Each number is 128 + 24 x the weight over its row's rms, rounded and kept within 0 to 255. Layers, rows and columns count from 0. Numbers have three digits each. The size before them is the row's rms in percent of the matrix's.

# v: layer 8 attention value, 256x224, rms 0.1, rows 64-123, columns 112-223
# o: layer 8 attention output (transposed), 256x224, rms 0.0935, rows 64-123, columns 112-223
v64 119:132095137078126116096156093090160130143138121128120125115131100113113093145139155139140124101121100117161160093141121158162107144109167112147130125072136106158086100143121151132095148129108093160130109107105114127117112100122115109125167146118147116129168151111154166135111169121180166157142087162142102101151092114135115165136146109132
o64 108:094140138109143203085124186158142173132140122088086154103132104106140087133100149129138160138158144132109109139120104159131185109137152091100130102102120126156136146107114138106159150122146121121124091141130136123152070108132126121111119109140152106117116112125132109145127159128145112122157116119155168131179106135126130134133133134135
v65 119:118116122156113108102134118120150144141141111144135163137119118164147174122129102096134149128125114066111143131105147120110128114183099133127161080169139173138128102136100159131103156146168139132114119109138097099137085120171159134118123089138167172107108135163162135135144150140140111144107106121161086137135141127155147121135172156135
o65 106:131124132127107090112158118106138095126149114144104122180107092130099116109118146133162124150121112130128103120115146134115178143152088119097136096096121085155157093068166102171139147141102144150114105126087055120107146145154149112132155157097139152144124144137173094113137077132162138126149098134137115146123129124134170126121142172127
v66 125:140099120116163126103113137162132120124079113125120072120123086125146113154161148079074118139170117099128121147161148135121127136126127143111137110110172133135086113170148131116141139098121163133118160107112110159122126107139097151136158112125106150136076120129130170131145127145138155152116190126140107130133093135135066126111154170094
o66 113:139124111090139131102137124173129106132066123149092129142154087126139115097111154101124115131150126094151093126169140178107135096081108172133170123122120160119095094095137147166139137154086115161134141112108102133173122113114114122157168144134108176158146109151135122132154134129087141125158091143151148140132114174183106115174134141097
v67 109:128140137137140117110098173167128153154125089100108133132105119113092143164148119133162137114093118125129107071121118103145133089124151134152169111158164177183108112126187159124098117104153114138112095166118105122106109148090128183152113113129134119094111183153087107118094106076132108164119126129123101125102118170183099142127102125132
o67 099:126132097147158146082147146104126099148136119115125155168080141140119143120141114096090140167129136130134128117157126093134118131087184116135128136129159160143145175113142065106133110150098132071116120149094100154096137159132158140141088082127100072131164104129151116133110138075144113128183134142105091118116175123186154116136145137116
v68 122:145145153141136142117144143106153140117129115119106104137131125178156103134144142052153139115095132116146116151098151113149154131118117120113114142086148142137145137123107094137134169145132147149153090114114061151128157135109183144128139105138136106157186121144158150141096109147130095121150120118120086128129108098105125138094112128090
o68 114:130098122138112136099136184143135108124113168122111129087180109126165117125178113132106097123147132136144127130123134119144149137108140155169125097112135098139120141083103090134119137189166147145149138096076067147126143126163145097124161170096171134088136105123104120124104125141109125144152074163139115103131113141113176097120118117104
v69 121:176106114132100154133154109160159132127127140116140087115126141131145118157118137126116119111131131081114153166140151121123125115125117108161164107120159134133107110129133149130117108094145170154119090154183158133138158075124123127125096155121115150152106084128089152130159105111124126120142130141155117148165163127119133122092110116127
o69 107:138128100159167118135128100103131125123116109143110095149137093159150111119085117139116115166115125097070154172137107134169159152105128143169146108162099126142139107125094126116170104126147094133120091155180097131126137151081132099125116153151133146132123118107148120153166143068133114098104118121113163143110170160125150144157110119138
v70 113:147148145118109134102156092141120155103133130103132136135115128082100123125126135146181108159116113073154134110150115118112095114154143145140117120147112167165141094185108115144112172114164152138122085125101076137145114205176146146137133113153105123121114117126136143091149136167107133150154166134131134162164135110132130164117147116121
o70 110:125088139127102117110134114099120107122099115138098152145163138145113101158076084095126131139113115071146126142105109117153070133115165110119107158158170129134140152129150108167126093134129151056151132156132098086103124195144148100128142129118152132099121128119118081136111116148083117113128107146121130119134118101168165154116146117097
v71 118:085149126112120133137117152130084077152147163134130135092158104133106098145083153086119143142127147120099108136122136141171151086131127124112147121118109144125087170118138125129098138110152179087111098141095155122117133143125182047158154161110130128154137104140148161098114099095117158126121110151099175115109158095140106144125146135140
o71 111:147142168139140149152111119165095083147162113143180118117170123143132070135130190133143146124106157114161160125138112130133143119129111096166089178139152097154140107134123136140143100149149148108126093156146122130150127155127164097121145117127081121141105138139181135135111158151127133174136144160119158123133134136119146104148148092138
v72 116:119131181110147116115124107148169134103155134108061131127124131103139143141081098140128123152125136145133113125126106127116105095092140122176142133128120113144113082128100126134130103140144142140132087127150113127111161124111114184139132141158111115133117086156156108123084155130110169097156097096126079072126102110151118116114137138120
o72 111:163130158131138109144137113168157150114145136092114155130118160138143135148111126150091116161139111155168127153150126128098163116129134065131124144138143145091102121126094109110134130079136133167145088110158137089108139141158105099127089179109127145142112109122153163094111106119124131080133088097086146115127142141168108122108103163114
v73 118:149135147122143146099122112108160154141138102146087137141121099132134139158093156140103142119118126158105169132142078157177135110088118154120100125120138124119115150141105133122112123133107133119113152159145126094097118124153119167107056129184156135111117091101150114187146122108127123136150154094124074158116088106156151167152168107148
o73 113:102122116170114138120104142114129113102136126121144146139148137105106121128147153143121126182134089110092118083137092163143149151111143132146130103097101115151104109155116115110133144077080136114108147155154169107124111160175171134141141140132166141150102099085108139143121125106124112123088136143084124182123167157124059130111152142116
v74 121:107151128108164117146124110156151103152148124125134117129087138125149137141124148126144121165139124103132109079093149105148147167124097134140171122118128134137180094099117097078141112116090106132148162138165138125133091175152115060139099128145125139146125108158147169157089140148114102124089159119114130159159112165084114146149157137099
o74 111:155141129099103062143135120159108134114139112129103114106145140124112103179167122135124153103152089111151144111041150070108117127135075161127147107125137127131136196146132153143125140110090179115101142146138174151133136151120136077098138094128128130152173080139126126135163102159107136113092108128141137112178127170129135143106133147112
v75 113:145094144096132083129138105124134139137087169140184094102116163136114152129113109149146124120124098112097126161132098091085082172129135136148132119091099101122102133135158158155133121140109139111143137136157142115114142123138161120092147139101088099100166180128105121128196167140107141124138151076180141123111149146115118136140145144154
o75 102:153138133103102109151123180141148159135161167139155117137123086133127096100068079140131130134133130169116119124168079116160148113145157112125108131097159140114110103151151125141166139104150094097175117068121153137104134095147156130126172141115107129117113125137139110142170118124120123115163167118176120134152100100113097124126107114125
v76 122:113132101115130105154096122117158117120146159168161129136119135187102139143092142114132127143150104101125109100077119110143091127149090125131128148090120064134181134163201104171105130101113148113104151174102144062168146131109123095140186097128116136143152164131129155130130148143158136133137155145098148117115140095107152129122140146136
o76 112:146140140113112101145124134077133110143138136173149184127137112120121123143172134140109146073115115113171135119129139137139103122145136134120134117113088126100125171175128155127148101127108200111146097130110116141139132107152133150098167169140113127138113126137135144136114118116114131172146099104139141126134137125137093110141122140152
v77 120:160131097110121074153124102156141166140142124128136142081140155102094123141074121125133129163122117077149159113156145094145134161139132116155116124106153124144142094088126118111101159152132140156163121136136124108166118106100138173134150101123081116130169160115146160142128117111162127099120101151153135155112156153162146120135088115118
o77 111:116136145136144127160125108158139155135133125096058090147177158106147133146107118153120122136145099105142129129082099106106136146124155146159133113102165094162159103076109078107153131158113185147156117172111150173139159158151129164107146102136127112144149124112146076129150094096125126137105132092132121145104141108133146097144117116149
v78 118:117160169141104137091164148141170104125129107157143111101104147114114124151119124111142101120114162113147106141128086173126148150101085132096117154090092129151123126117118130158103100104110139143144131162104119129129108109097142112104096126121067147130072112145163099138085132148050094127104116141125107169133158161152176133136115168138
o78 111:123158128170101088166134165132087161100145137090166126145141134098161174143136133134114103148137083124160128128109140106157106141171122102106100147127108129157111110103139113105115096174124145107076114095112134103145153111083122177110123140112121077143124135108138130156125141137121102144099114172126140134158114192117116122141112126125
v79 106:077092153140110136126110109129147137179123137126136098137149118151139143121156120107091135127138129164184126136132167119121151155089138091108135139124098123089124136078106156143117140108141115131167135133131069117121128129108114125051143124155155080109116083132150117145119111145129078130124103119132110112177131138098095127145153172133
o79 101:115104097128123144119119129137122137119148165137135137134105125151108179140167148125166088145133147170150183109111130116118164123136088124156111125168124132135138138087133135143130146141134123154122131140145119130151135082140111129088186130127140144080153110137148122137125114165161133138085079101104181133147148146105127164131165161073
v80 117:107120153143159146157142112142100115105085100126150107088054129134103144081140120121141104111123126139111135116105159108133070102154153181131100137161152188130151123139180180091109105090107149107153156116149133133099116103114137117130125126135139132166133107149123127096122131105115113166093160169122147120095130082084135140115087132130
o80 107:107119132155114152115086116119162106150172131142150097120136157143082126135151195111127125123136133074103126114093149127143113149146115124121136147148130173168142110144169114177074138097127119124136105117123093153142142147154128113182153136132123129148144132125162126084171160129114121118115145117109133133121138137148200146115158125145
v81 116:166096109143144097149121150195134138146102172093149122126116087119127114152148112128100106112149091130156124139143125106154107129115119195104162123180127155143138099134073116134090116128123143137156107100164093138168114098135102151157125133114098132095129116112125164150105126118165139144119128129169147060130181124169121092130142100136
o81 110:111161113119100107112150134107114103156099147139124109157112144133164130138132088109121144132116133112134093134117151108079129100135131173126157123182124151099183072125175119125106170137161139144144116057106105137194138113151150126147137109163149116128102081141142160140134140109136103139096173106097145120151140115121198079167123151083
v82 123:118113093118129170155125096116138169112121119129136136127122086152122214129090131106125123089120166165133115110133113141117170162072118125124127136153136160107108099113137119110143132130141151167125099127155099126098135102128120116130138160162110133129133126120076110150090112100152117144154162105108106142124098131140111110136160138194
o82 113:149104089144171098106147141120125143078114139082148127088124123116107118113107145121135126137145116106135108086119143145146134139115141127121099126136117122121133126118118124096156149140162149157151102123158109160160137114089132123133131096122131136133128195123086142125141119171122113152118159144099123185104121175168124166151124110140
v83 115:156138082132138107149104111134127147141113074130114103127123096154118136117112116135167107095086184099137158115120144114133111128106077125131097146130109150136122130142141126126162133117156109170173114136127119147105134108115139163093114146150129094151057141186143164107096122153142138137117125113127149096140142116115149105098136087100
o83 107:119188131148168129145145116121125113117110103110155158138103161175097121114133168145132155076100117129136128155133167114144111111115131155118145142107140174135113175143140128123131110169139108137120137175157108112094169088123160152160111141155172149140125114169159135079098121161134150145115146113159161113131129123128191146090139156143
v84 114:119128086143169121138137112130161178139139146128094125113119162183161114117112178127156097121099104109140156143125104134120131113134091157119142130137117128088153120153131119157121133113126123102133166167113109140150177100180097129112124115144148131147085126152105106133131141179146099103112135101164121174137122102136130093107144104133
o84 103:116126127117153113144102080150158120131200103131129104146153131120108140133133152122116115093116106121157132140158127162097125130155153136139134153112090088142158155144160174094107153134161131131118155115109117126168180140107143132129162124151184140114164129117130112119137148139102112090082123095142097163154140101099116098085128129149
v85 125:098093123196141094120136149125100178169170080130084145126154107114139089179142140106093110167161138113141133101126140063088108131139077081171067149129100124123121132111105113151127128154117174105132102122117124130171139140110123144135102105113085116110152139101137129107145154135127120131084100128126121131161121171141130112133148138116
o85 113:158121090110151121100155127165132176130111110149101084113126122145154158173116092148124123127143146100150121079143157116085077130141146088157135131124178180149141139087146144110120129125122141180172136120115194129129115145074116105135118119104126096135102114149107147139123122121103146140098087138126140121105113118096108145130139145106
v86 121:138155145146146124169136136128170134095123120098118119164090130118126145134108179166111167127115160108093173130066110120142134132151137120106151122138149120114151113127136125113183148142117108143167119104099147076116132134107100138161120117110103141138083126126143137185141153164121075116129124147107080166158150121117153079141086125164
o86 116:133170117123135170130135127113150104125070128110154137148176143150124124147142164133107099104168126150124157147127143097141116167126151085115182141142137138067125129118138079139117121135087185094088131123096123165104130120172143100124135137151160162131154132112093128130144173102138120118109150139118119140122132136079096135134088145159
v87 118:148149105126143078115129089140165109101131107136116103121135120092155134114154110113117103094171108145144118137115108151116089103130100097150127157148119138139114147101106134115129102113095144143165134190136124166125124134123104128166155076171133114209154179119117116131134128132123167142160151124149113144127121126160145127085129157137
o87 108:164126169091122107086106166106150141153127118078137113127122137119136130153122142071132122095161125157121179110169163158173136098161179135131186155078124144124096122114141110150105133152118102118130099156123139137127112111126127170171120110089164116171093100159086154116159090126127105098148083122086125100124142135145139129118155162135
v88 108:138111152127129083105129100145135128160124071119123154075127138159099111157116152109164166101142146131160152108114106158114120130098158118163110100153122160162120140094110111145123119062154107143137104159109123129127147160145158112111109144133174163118148135086106174137140159082143181133133121126145129118165133132154069101117118088096
o88 104:126139121143148092124137109162140127140135106077121131124098095165075107130136114127086143134139076119159154104131132157148105151097148129145140136104143104151131099107099111143165120123134099104132115168125144096139117136136150106158102111084134126120105114148083137117116185111147163136121149106127123151162165117092137120147155102170
v89 113:133136129129119124132124133099187141155114119139123135116117152172190168113161149152117151119112160146162116123101121123098110128134083125131079110123079107159105186144147114144118094116128172170164170117138113136185123109136121107131166137114140097149158134158136102103145103178111155108127139154125124141097105123114138087109169115133
o89 105:152155175134119122175145091152122155093147070148117112142122111127121137115159155124178121118117129185114144118167154138128108145151125139141116091116113154144120118181115091124131159139141152164142115106156110110128165167161108142136132142084144101160170135107117131117164135135099145112145150123119164173144130121098111129104129105106
v90 125:144124131156162109066122121140123116093155146161152133116123140138117110076114117157116097129105165134106140152139095140112133122151116103111133124155167134151100152138120071125131128091094128128147145126122085162133145118164173098141149091151104176117116177104126110127125139156123115128154132173099194139143099147142107128128152115121
o90 113:094096148124177096117117123124103139115113147142125129153095107083142142128091112103127093070131123169122085106130118102165146117113114134079157134145114136142112144125103134133107114130108095097180136090127122136132181096091145109170164122121050157149140149149150115089134134168116124117113105154175088134150140145143093100132156111124
v91 121:125133114140113129131098120171181127144125126117135137128166082118102121107127164157118134121157109122135130114106149098133139126135149116123132097103111115082149143161141128112160103101149134177158086131127130139160123130141154102098087145109066110119121135171136127144124136133162097103128139106115169142098115108096129121169142097109
o91 108:141117163146131149110140093117148093155098105167135093116108108153152140157108106096098120140157119140150175135101158113139137115144153163116120170143125134091144182148129134125176103094127156154110159131133131101121098145128080111101088135115131161105109135173146125137163127120138074126139130141144152118099133112147132109158162127067
v92 124:130129143110164104111123120127145145095121135083136146144145054113140176143133154130134155082130117142139136080166115119102095121105142153117146129108138129094141139159112130127116173111112141155110078080115144148131159131174120146112153129155150112157154129171108095113155119107102091104161083101132164107130132103142157146136131150129
o92 113:147070083116113139139126176109134098100120110152116098186179122129131107087161074108103137096074126134092126138125117164108148127148152127127142134165153127117109129141114131096128132166157167116109111121167124085131118094171117131149157108139176121120117137138131156105132117087096148113113146135118136171125152129178100151146120153137
v93 111:121128154143142142125160128149144112107129077132152162144133101148158112145129107083148108086117131135096113156113149118156137127165137149168128132105143165140093149099073109156137135097184143075107140135108097177065133150150124149122093114099134186149131147115130088184169107099095150088129139121105124110150159147142141158138102106149
o93 102:126133124126090126107111150101145120163076134162149114104118135091152121081115094124140137133125131146109108116124153162155136147095091105169112099139111138127136128064101095115125152111145178106135153163086137152079151126081144141152115154123131121169108142114115091130124164088074161137094107120101104120131136139148143156122097126149
v94 122:138122161118100121138117139139155120105122138131152129149115109090142166113181151112116133164143143125140124174124132155096161084181172119153130107119114115113136117168147111109117072110128108140107130107111113164128136100094126135180113090112124107158142118124132112121144124152121125110154142143087137110109105115166103143127153171154
o94 115:137113102113120171114115123144148148121127104116128116079090080081148162154137155035113115169126159128154105178066123124151099112122148114157101147120114103143116120144130114134107153092136172102132110114143104112116130149094136114126132111146149094126171136118111177126128126147130124122154120116134136129147146150151112141136164111131
v95 116:127157175129135103202172151116092146131121102124133132135106156114150120130151134106112127142173132159123117167128138126099097145148150113125185122173112146133153156107104142125137162122143079110140132108121112103118181133138093104138121100142123127118155097099121139171134127117127126152107095080134146099113152114137105141149132140092
o95 111:131107113081082136160120171137113107123138162115128097115122179158148121173126135100130113111056120146115127122156152128092132160126136134127098134140095103086172129110114132122135194134136118100160105083107122121117117137147072107150164140105133120169129088144105119120157171157124141158146116132091096111146163105137137136120135123163
v96 115:126157140083130104142129161163158098138129191164132141151140109111162134133131119130164142132116112137137186097121124099120116130126110104145103110115113169146110146144133110128131131139095131144148103103157118116162152120129149153118115135134158131150171107152123142159137131087103116113103124119066135057116134180122135068114109137142
o96 108:111134160117152169121108138142134124084125154163107136125151088143102110120177110142110109137080096106108138112155154083119148160113099117113118148085150170097133134147130083130129116120144165138163087111173098144133115106077161166148120111123144092104149092139146139125160085089152131089143157132125156110106152094110123110152113119112
v97 119:136082143161121118134078099131112140122187134120123154157111095116101174144120161103143088096143105131155151149152150124136118125098102134120097115106104164160115129121130127107093113145115129175099110122150103124133137133090147122137127125138124144178192091147111189114167137113108113107144139132102139121167140115105135182141078152143
o97 112:109135112149135155141110118150144197107132123113129135127119139147108112136115130119091104165115176112106120152133113134134147145158132161151148092090160159153137124118114081152120083126117133139139105123157095122145121132125173103117114126159098149114117134145099103111105133118118061113168124128111099127154136118089131154149124149125
v98 124:113126152135145141119091111136082123115176180168141143095139114113102164097116136070120114128142112112138114116098166117119153134130130168122137098106094157079132136134085113127148087108179131123084148150110147136134185125085113139157152082164150131148158101142155161166164113052131096165145150152155111135118137130128141131130137104107
o98 110:076077137112109139119135092112175113114203119111122145098146116140135123126126169107117149125152121098146110147148130137124111126116124092172076110112099131081116104138094134140096109112153174129128173149118116133141141099103105143092150151122129142122120094150108099139144115135165068179115120139150119132141145167147148121136146133102
v99 126:133141171061158142099127154082098096126113122140137117105135101139140099146126110095096148158141121094135136128142151096136107148132090126114174162157135121143131098128072108173138156132127169120127101159144117156165135155123136102127146156122140157112140132121125128112136169180174156137143130128107124134080121140101148158151109113170
o99 110:127147101073121089112130142104122121136145127124077113109150098145171145109132102141139180105115159148094120123146137124103124101139105097130152112105132149165093115122133115111128118115156181131159114101083147105127124157112131157120149145112114128118109115146106139089116167131168168101134152202125159073130075109118123158136090127115
v100 125:152107116067128142149146127139075142102158114137129140122114137107147096110088170168164138101150131131131144168119118121097164089114140094146143145148161173114099129142117096131133097139161123132125147139119140158098158114120142093130118103126158128110163145111145184134125069114123116140094140158108183171080161116115084127115076175154
o100 111:127150141131139182085138078125157105135109160156108085086115143151185111159079113109144149108117176122140158173142114146127129135119113171138098140070109103115094144112098120154110119183091140110141102115122125121107130111111122103140098064149109114141102174083175084110125159150148108141148160122131125143107125129096118103122133141142
v101 109:143143132100100131155165129146149141158129132146128108165148128160144085127103126113132161144131175165140137134119126143096126077085092140161141179138127137141160149117082121111173174166080106154132117100135130118121130103131147103110099169151126134163096124092112149134153094080139162083103140139131133126134165080119170178121134124132
o101 102:113154168125157103100127126131092097156113137170169104143157104199186107149122135129143114124137123144125124085117136112148143138124124127108093132102118146139171128115106199116128087118127106147095092133131133168115134117149115116124107116145137062181102090132163070132144154125134166129090153123123126071136114134138126192144152108158
v102 113:116115106131140088118123131129123177090122090118134108121095146121093125152120104151096111117098125121104140145140113111119127094133132140167140114153128096103121169134158113130157127114140126122095136114157197132124069135096135142137155107121139134105135160115141136131124152143150079095078148123100138173156111117097118140103128162124
o102 106:147168090133144102122116114136133126094118109107150146164147103062100090141116140145157132139150144127136150145121121109149125084156158140127145118077166117125145128129133149138106114103130131103128146075131139189163077190136140137135159127089086091145145117131158107099111170151121128138125130118134134132110120155097176110111139131161
v103 116:146068134121105136147095116154138133121149195135148134135160121123112117128132071103123100100086137102099121149117174160171143135134064073160123156186134109079111096140143147110119135129158107097141109152110133155136114076182156141132099127085139153138163109156160111127170137151133130118138198119138127115094122123102136127113118109100
o103 109:122101157124098153143122096110136147139125157138136115112118122143133102128109146124160191092126162107131152141099156133129185123110117098145130135129139124109117128110136123082102094085154046138113102152108169113141168134107129126079119137113122169095114139140105101120154122102136086139142124119112159138085109108147161131164108122135
v104 115:137130144113158147084100120129140101136126157107146159094111112103137145154079116153155133093150134133118136110106144155160079103136150128124108111167102167122139121076119157145118121140162117141074147118108115102096113148120153148166092102152170143106097159167126102119125139093106104126147164113184103116128145100138091126094140120145
o104 106:121126094157144094130131130089160128138168120104131142140094099096100160107112122152145095110151136133138113106147160166134142138090102154165086126127163115096147120125128125137143113110124118138123131132076135145100116133123141135178113117169118155145101077113136111085078108109143138100163158146097091148156156156128101159113100119156
v105 105:132115125099159098119110155132117110112154161162162128156145168113137138100173082165169140155144166160150097143144124150138118093155165124126111199127175149177097113131124129084138149100135125116135123131106112161132142133127120155114175112105131106135188082177172133089106118092100088112120144111112130118147127150110132132139149135146
o105 099:115123133126095143145110111147094154109138150135138119077134170132113157119124087152146142120173184112130134202134114112138097117111163135099106164104152132099137143118086116142103108105125154135165095128128125122116149084136168127088151118109105117126145095158172153140093131122125156093158111097134163128104139132147110134113127148115
v106 124:144127121127102145121126077087107119159149117114120116137125127141106105116110157075131100120115160100102130132116148131148137144131118179143100146154111153131117108172137089107159113161156135099153142111107116102123127121143148174157143164153118129143104132104153104115095113129128111142154098129104090068123092101156140140114101126122
o106 115:087172139156106138092134100085142117126174113131150137091165131149116115153103130113102150120109129133147080166143147131136163133120110108121125148110134084135148123142155111107139139053139141140093147129159134111155158141147159122133132150105122127124146105093124168086101138179093141156140137100128131100152131138091148128142090107127
v107 120:087131132121087121112132137117084140140130120115115095070139100081180199154122072142136181136139129154131128142103144110143105137137121128112118139126111148151129126115133148106129150122131133155165187187074126120108146124119130092151109132120123185106150132125132156139147111113119135126166106154135129117119131121085128151121088155163
o107 109:131118137136148122168090144090118109120114165120100108143111094130156156166158140132131148149112073157152122105095111127142123130112066095107089147088108152100079145083136107139140116124166098130153137123139072119076138158129096134174153072151127156185127147111150144122160117131142168120176107118102113137137086129093144160146126102152
v108 115:066112124142132124139133129142122146082110120150132109144133165136125130084089127138138121137116138102127103109114148103156158133102091160133162125114109124112126108186135152119182106110108167179150122126096111126139111081138173126133140111159129113108085116117094125115112099149143111080134144122128135110149136107122076087130104175107
o108 107:145128128106159134098140109161139127087119150119165099163153150147122145158119120131138121147113120144160118129083110077145130137102134121155155149124167092130148116176152142137119116108111127137105126130116103110170128113113129128145121112118118209072167161091131129112102151098120110103150131144107114136129146119118106171136163173092
v109 121:148123059122120051111147141155160122138089118082142154110165093107147146127101100148133184078140142119160115096092167127134124099130124081123127138140149133130090095161154145142159145168123152085197136136138101136129140089114140095133087144124134107121108115145112122105117126137101144111131151118120123095127144097134176149185157150136
o109 106:170147100153131149155131077116164125081128150118156105106122119137171151133139129124122145088166142167163157101128103126090134140111144092107110131146139164115154116112132113165164132133122130106122152152160086125154163120147108120150133107153160099145091142110152122130144117053135140107166109100170107147100112144118126143137146084118
v110 118:128165138104199154192088142134139126126096084151118169098139142122112115093127143118135083097110164112122126134115144119149132120146142100137098111122081127121086140184152135126129100129129150094140139103121116160159117132095146092128117162151151163107141135126151106121085129115148152128084119098133084072151116115104093148153133137128
o110 110:116132104109145130085084135146098153127131113145188107053101149135112079139153131150102095148149141128127137161107147132126103137141153108126119107142141120103126089159197141112103129115148168129121119119123107134156106125129149160167124113097133136099107166089152112108124164113158157107099095157118103120140093132168122160120141136121
v111 128:177106104161120096145130149110055133151125160138095129127093122124136104107189121162102170162156134118106129136101143120136132166121107162154120141135127146112108156120111109117156119126144158104121168150177136114116151104129147119171123121110148100087102093040131144127124113117194123124097111129132126117094116121118114124097144114113
o111 114:141115154152133134099156123139071125121139151083142090119113123153148123130188130129133117129139132086107174149121142128101144090150104144121169115115099163132130070151089151118078181127141135064157154141125135126120115146156106106164138115127144109143133137099110105121146136088130117131124110148165156132067129118106123093136103098147
v112 113:132157128193149136115131098127125136118116116155097131119135159146123126148131144123100136169148144131124124135136153137109146136133093127112149163132101072158145142096102133080119152145172123137064117161113172095090141182133141136120167082151168087089112113160125145132144158101184121145114120070120163096157132093135140110093155145136
o112 105:125122105147136085086109093097113124121155111131136146143133116111135131137117119121088139138109115110135094158199100103076107127109128141144123113113102068133145124094092127080119144172074088118134117193101163116129101143123123131111125107143124139093112146134115104131126120158101119125152125089080132098137076160101119109114152131119
v113 119:166146124120166112101127144146119145103157114084113106182142143152098119151139133101117132181126106096148162126143158105105091113158107121152084142131112098164091115135127152120105149128147112118122174117172126128101129152125066170189118143114126105126117131105145123143122143167168103119133142116099156146133099154115117099121129114119
o113 111:133099109096106137145169132140086117141116109162122111113133146127137084138098151104149163124114146110136135155144100120091136118165148126132160137127142154143141155146133063129121135161123088142153172146142167139125157162092142122114127145142136139161118128145115106121116145107127147134132054121088117117123141117127127074099145185145
v114 122:108135131127147161094134140114136106120128133072099163133115128137131113086118105136117121188129064129135085146133108115124179122124124157137109112141111153162132167141130160056149132141118118125155118156129137121126126119080107093103152105143134113107144111136157153141143145129150112148127090129116123123133157204158098108163132111144
o114 113:139118167126133160143121110124110141140117148124117136141157158088142140197134129105093049108128122145093132135143117113102126108143110156133105131123115133129135150112118137101118165105146167074141123095126145165148118127127157113119109111141140139113152176138131211095124128094141143193128113150116151144142186125133162115113093127119
v115 125:078097136128140158135107163116135134126144101138104114135101124152164152107136100093116149125142136112135170122146095124099111141148150098113149135141177128099139156110124121191143123156180094129155131074104089123122132114137135096091094115126122171177101122115130125144153125136122075135177113140109077084119115105114126133143102108143
o115 112:140125127110139148159066104100148121148087092100124098138090134127099146114138131142135132139149099119152121132116134125105177140133055108117112145128141134185156148084148133166112117093159150191116140146113076116126166157143093098108111151139156124141128142120077154129112146154104132136088115179111099164104125147154127123143100116114
v116 120:128106128148155122112107142102145128106105125128119104157113122119109149127109124082177135107160114127110145088090105111156123084105131120119124154109110157132136141095136153138146081078139164125137154141161147130133163131085104152118128140128091110128116055147095145132147155128129157168088141099113148112105141108137141115098122134143
o116 111:127080111172136137073117152115148107045154104132143136098103161148149130089196143119121153112106105113147146149094115113157117087169096153122115131105151132132147153124142091105100105096110164128163168125115119150124105134131152145133135133143101160129061127169146086138120125090114146165087134161112156098094100127130099134148145115153
v117 120:090139126151165098133138138103123119153143143105125126094117133164125118060114138150067108131139111172138119090143133126120126083118126158161107131137151086101149156121149105106130103137176149083123120136110126118140121141113124153120123148126123155125087082136129115140126092089173113151089140117133115121140118139106161078140132129081
o117 112:155153150147115101116110120137109110099095090157144126139129206139119137107107124166119090098118129124115119083141113104108117118132126148118121163113127091125123129136138147139143081106124193115113127155134123170128100107138112150180144144130117154108124114097160166128157102122133114145110077120130153141151098095116122139115095123111
v118 123:128093125181124085134115122121165098134119104104139114113129101136122096139151135155153125117112118092151172108148142139117106148119147133123153115144150098146104128076167133133143089134119151150122136122141083124140109067150115092153137161077152111153113113134139098108120156135121142075150167138141138119107129123104114112121126126177
o118 111:130165146146133102152137143111165115126123127115132127103137087128099178112098142123162142115142153100116138097096112185091110099049173130120141125174116139169107151103156158101145157113187148154148130083107124133151090103111136115135154134139131098129116128181125119109164132088110147146159098121105115141172143110139114116175109107178
v119 120:183114148104113119087135105149161092168122113084140120128134156156127134129156118114155141135138126092103125157105099125161135157106158089145147162130150181141144085159121091101104127074145075126103137120115124149130135135117146121114140137090145144111139159138133107162160149141143113130133176134099086093129104182150164178188143145109
o119 109:143091147156142121123132104132104141164074136113109183162120116119163135173130120093113113087107097081135128172148139133103126150118147129136111132114107150173108145145118138167113112123125122106093142136124145152141187136106170154160164172113152085162173116128145148167151145103167168179150120115134119100132130122140082136179104114104
v120 114:138157134139150131110141091137116127107153165084126101128117147175116133096125171143118093100136129149157092141131121092125118125147133110109134139120141115117148103168171161177102162113066119159146195113090142089134112106113142099159120131146144091093090171084130129132114135110096167159102112102147110143110095133138125108099136109147
o120 110:098120136078131083145176105084122131143176175156123150138102089106104154109141123127140153124139117120140098092101127095144125104130174111096121142115093118117135134144162127152118160152089105150122149129159151111122119097142161079126109126067140135114136151066108184086134091087099141175156115107127115144124109164122130144093109137113
v121 129:119110134100104174084147103147146109120122124126113152101135128106194127193140138122120114084125111102114122175145144111170133152126134152137176119104110159069116094082106133098128134102135120128126121129116112159157108118120155102111129090144123177105107137162136124120166126107144084124130101113149158077112090132087145125194170138147
o121 115:137123098141132132128149121143110127172141147119069126149107120110140140119125141138140138161130129119087107171145132135111130144086131106139165118111106090094139150144185078168110152082131125137101128146131125122134144126093090155138147081119113115105100126114132106177143146149134139130163106117139163161111115128136148159141128120091
v122 118:154120111094171116079148105134157148148114106098164118172120131134112142198140127166107152143139148141115134075089149094150105132116112134108117119150151134113108145102163173095099144124106111099069136156118102152121131114130120096120126133114125144121138109092117138182098139126090133159075133148154092126129118126129158127110141098145
o122 111:131129142122116149150106165171136182170123155120116127165103117132192115114138182140150180105158088128126147155161169143115144128079105146127162122101138110114144135139114114114120118128124116178121130145129119173171108123112163132133139139146120128151132101116164136130137155132127158117086148147126126103119138127116091170131136149144
v123 123:141108109145111137171134105118142122057112142141135137138189131153137104157152138190165135099164107111125128089153109114107074150118107108143081123115127105084142109130125158115143120158138126126135151141202123139126110093143122167119156078134100136091144185113116149152105114173122181168092094109136117141152150134140118142161134100133
o123 112:123112102159093119102127155126130142140104112104078105138123087134167097116126130160143161122142137175097164079122120159118116114157195154125132098154149138132139106130144152102146133147104139156125113112148195134086101077112087155117116166140151154130142146107142130158104096131117168164134109125100081129119109103111146119122114143112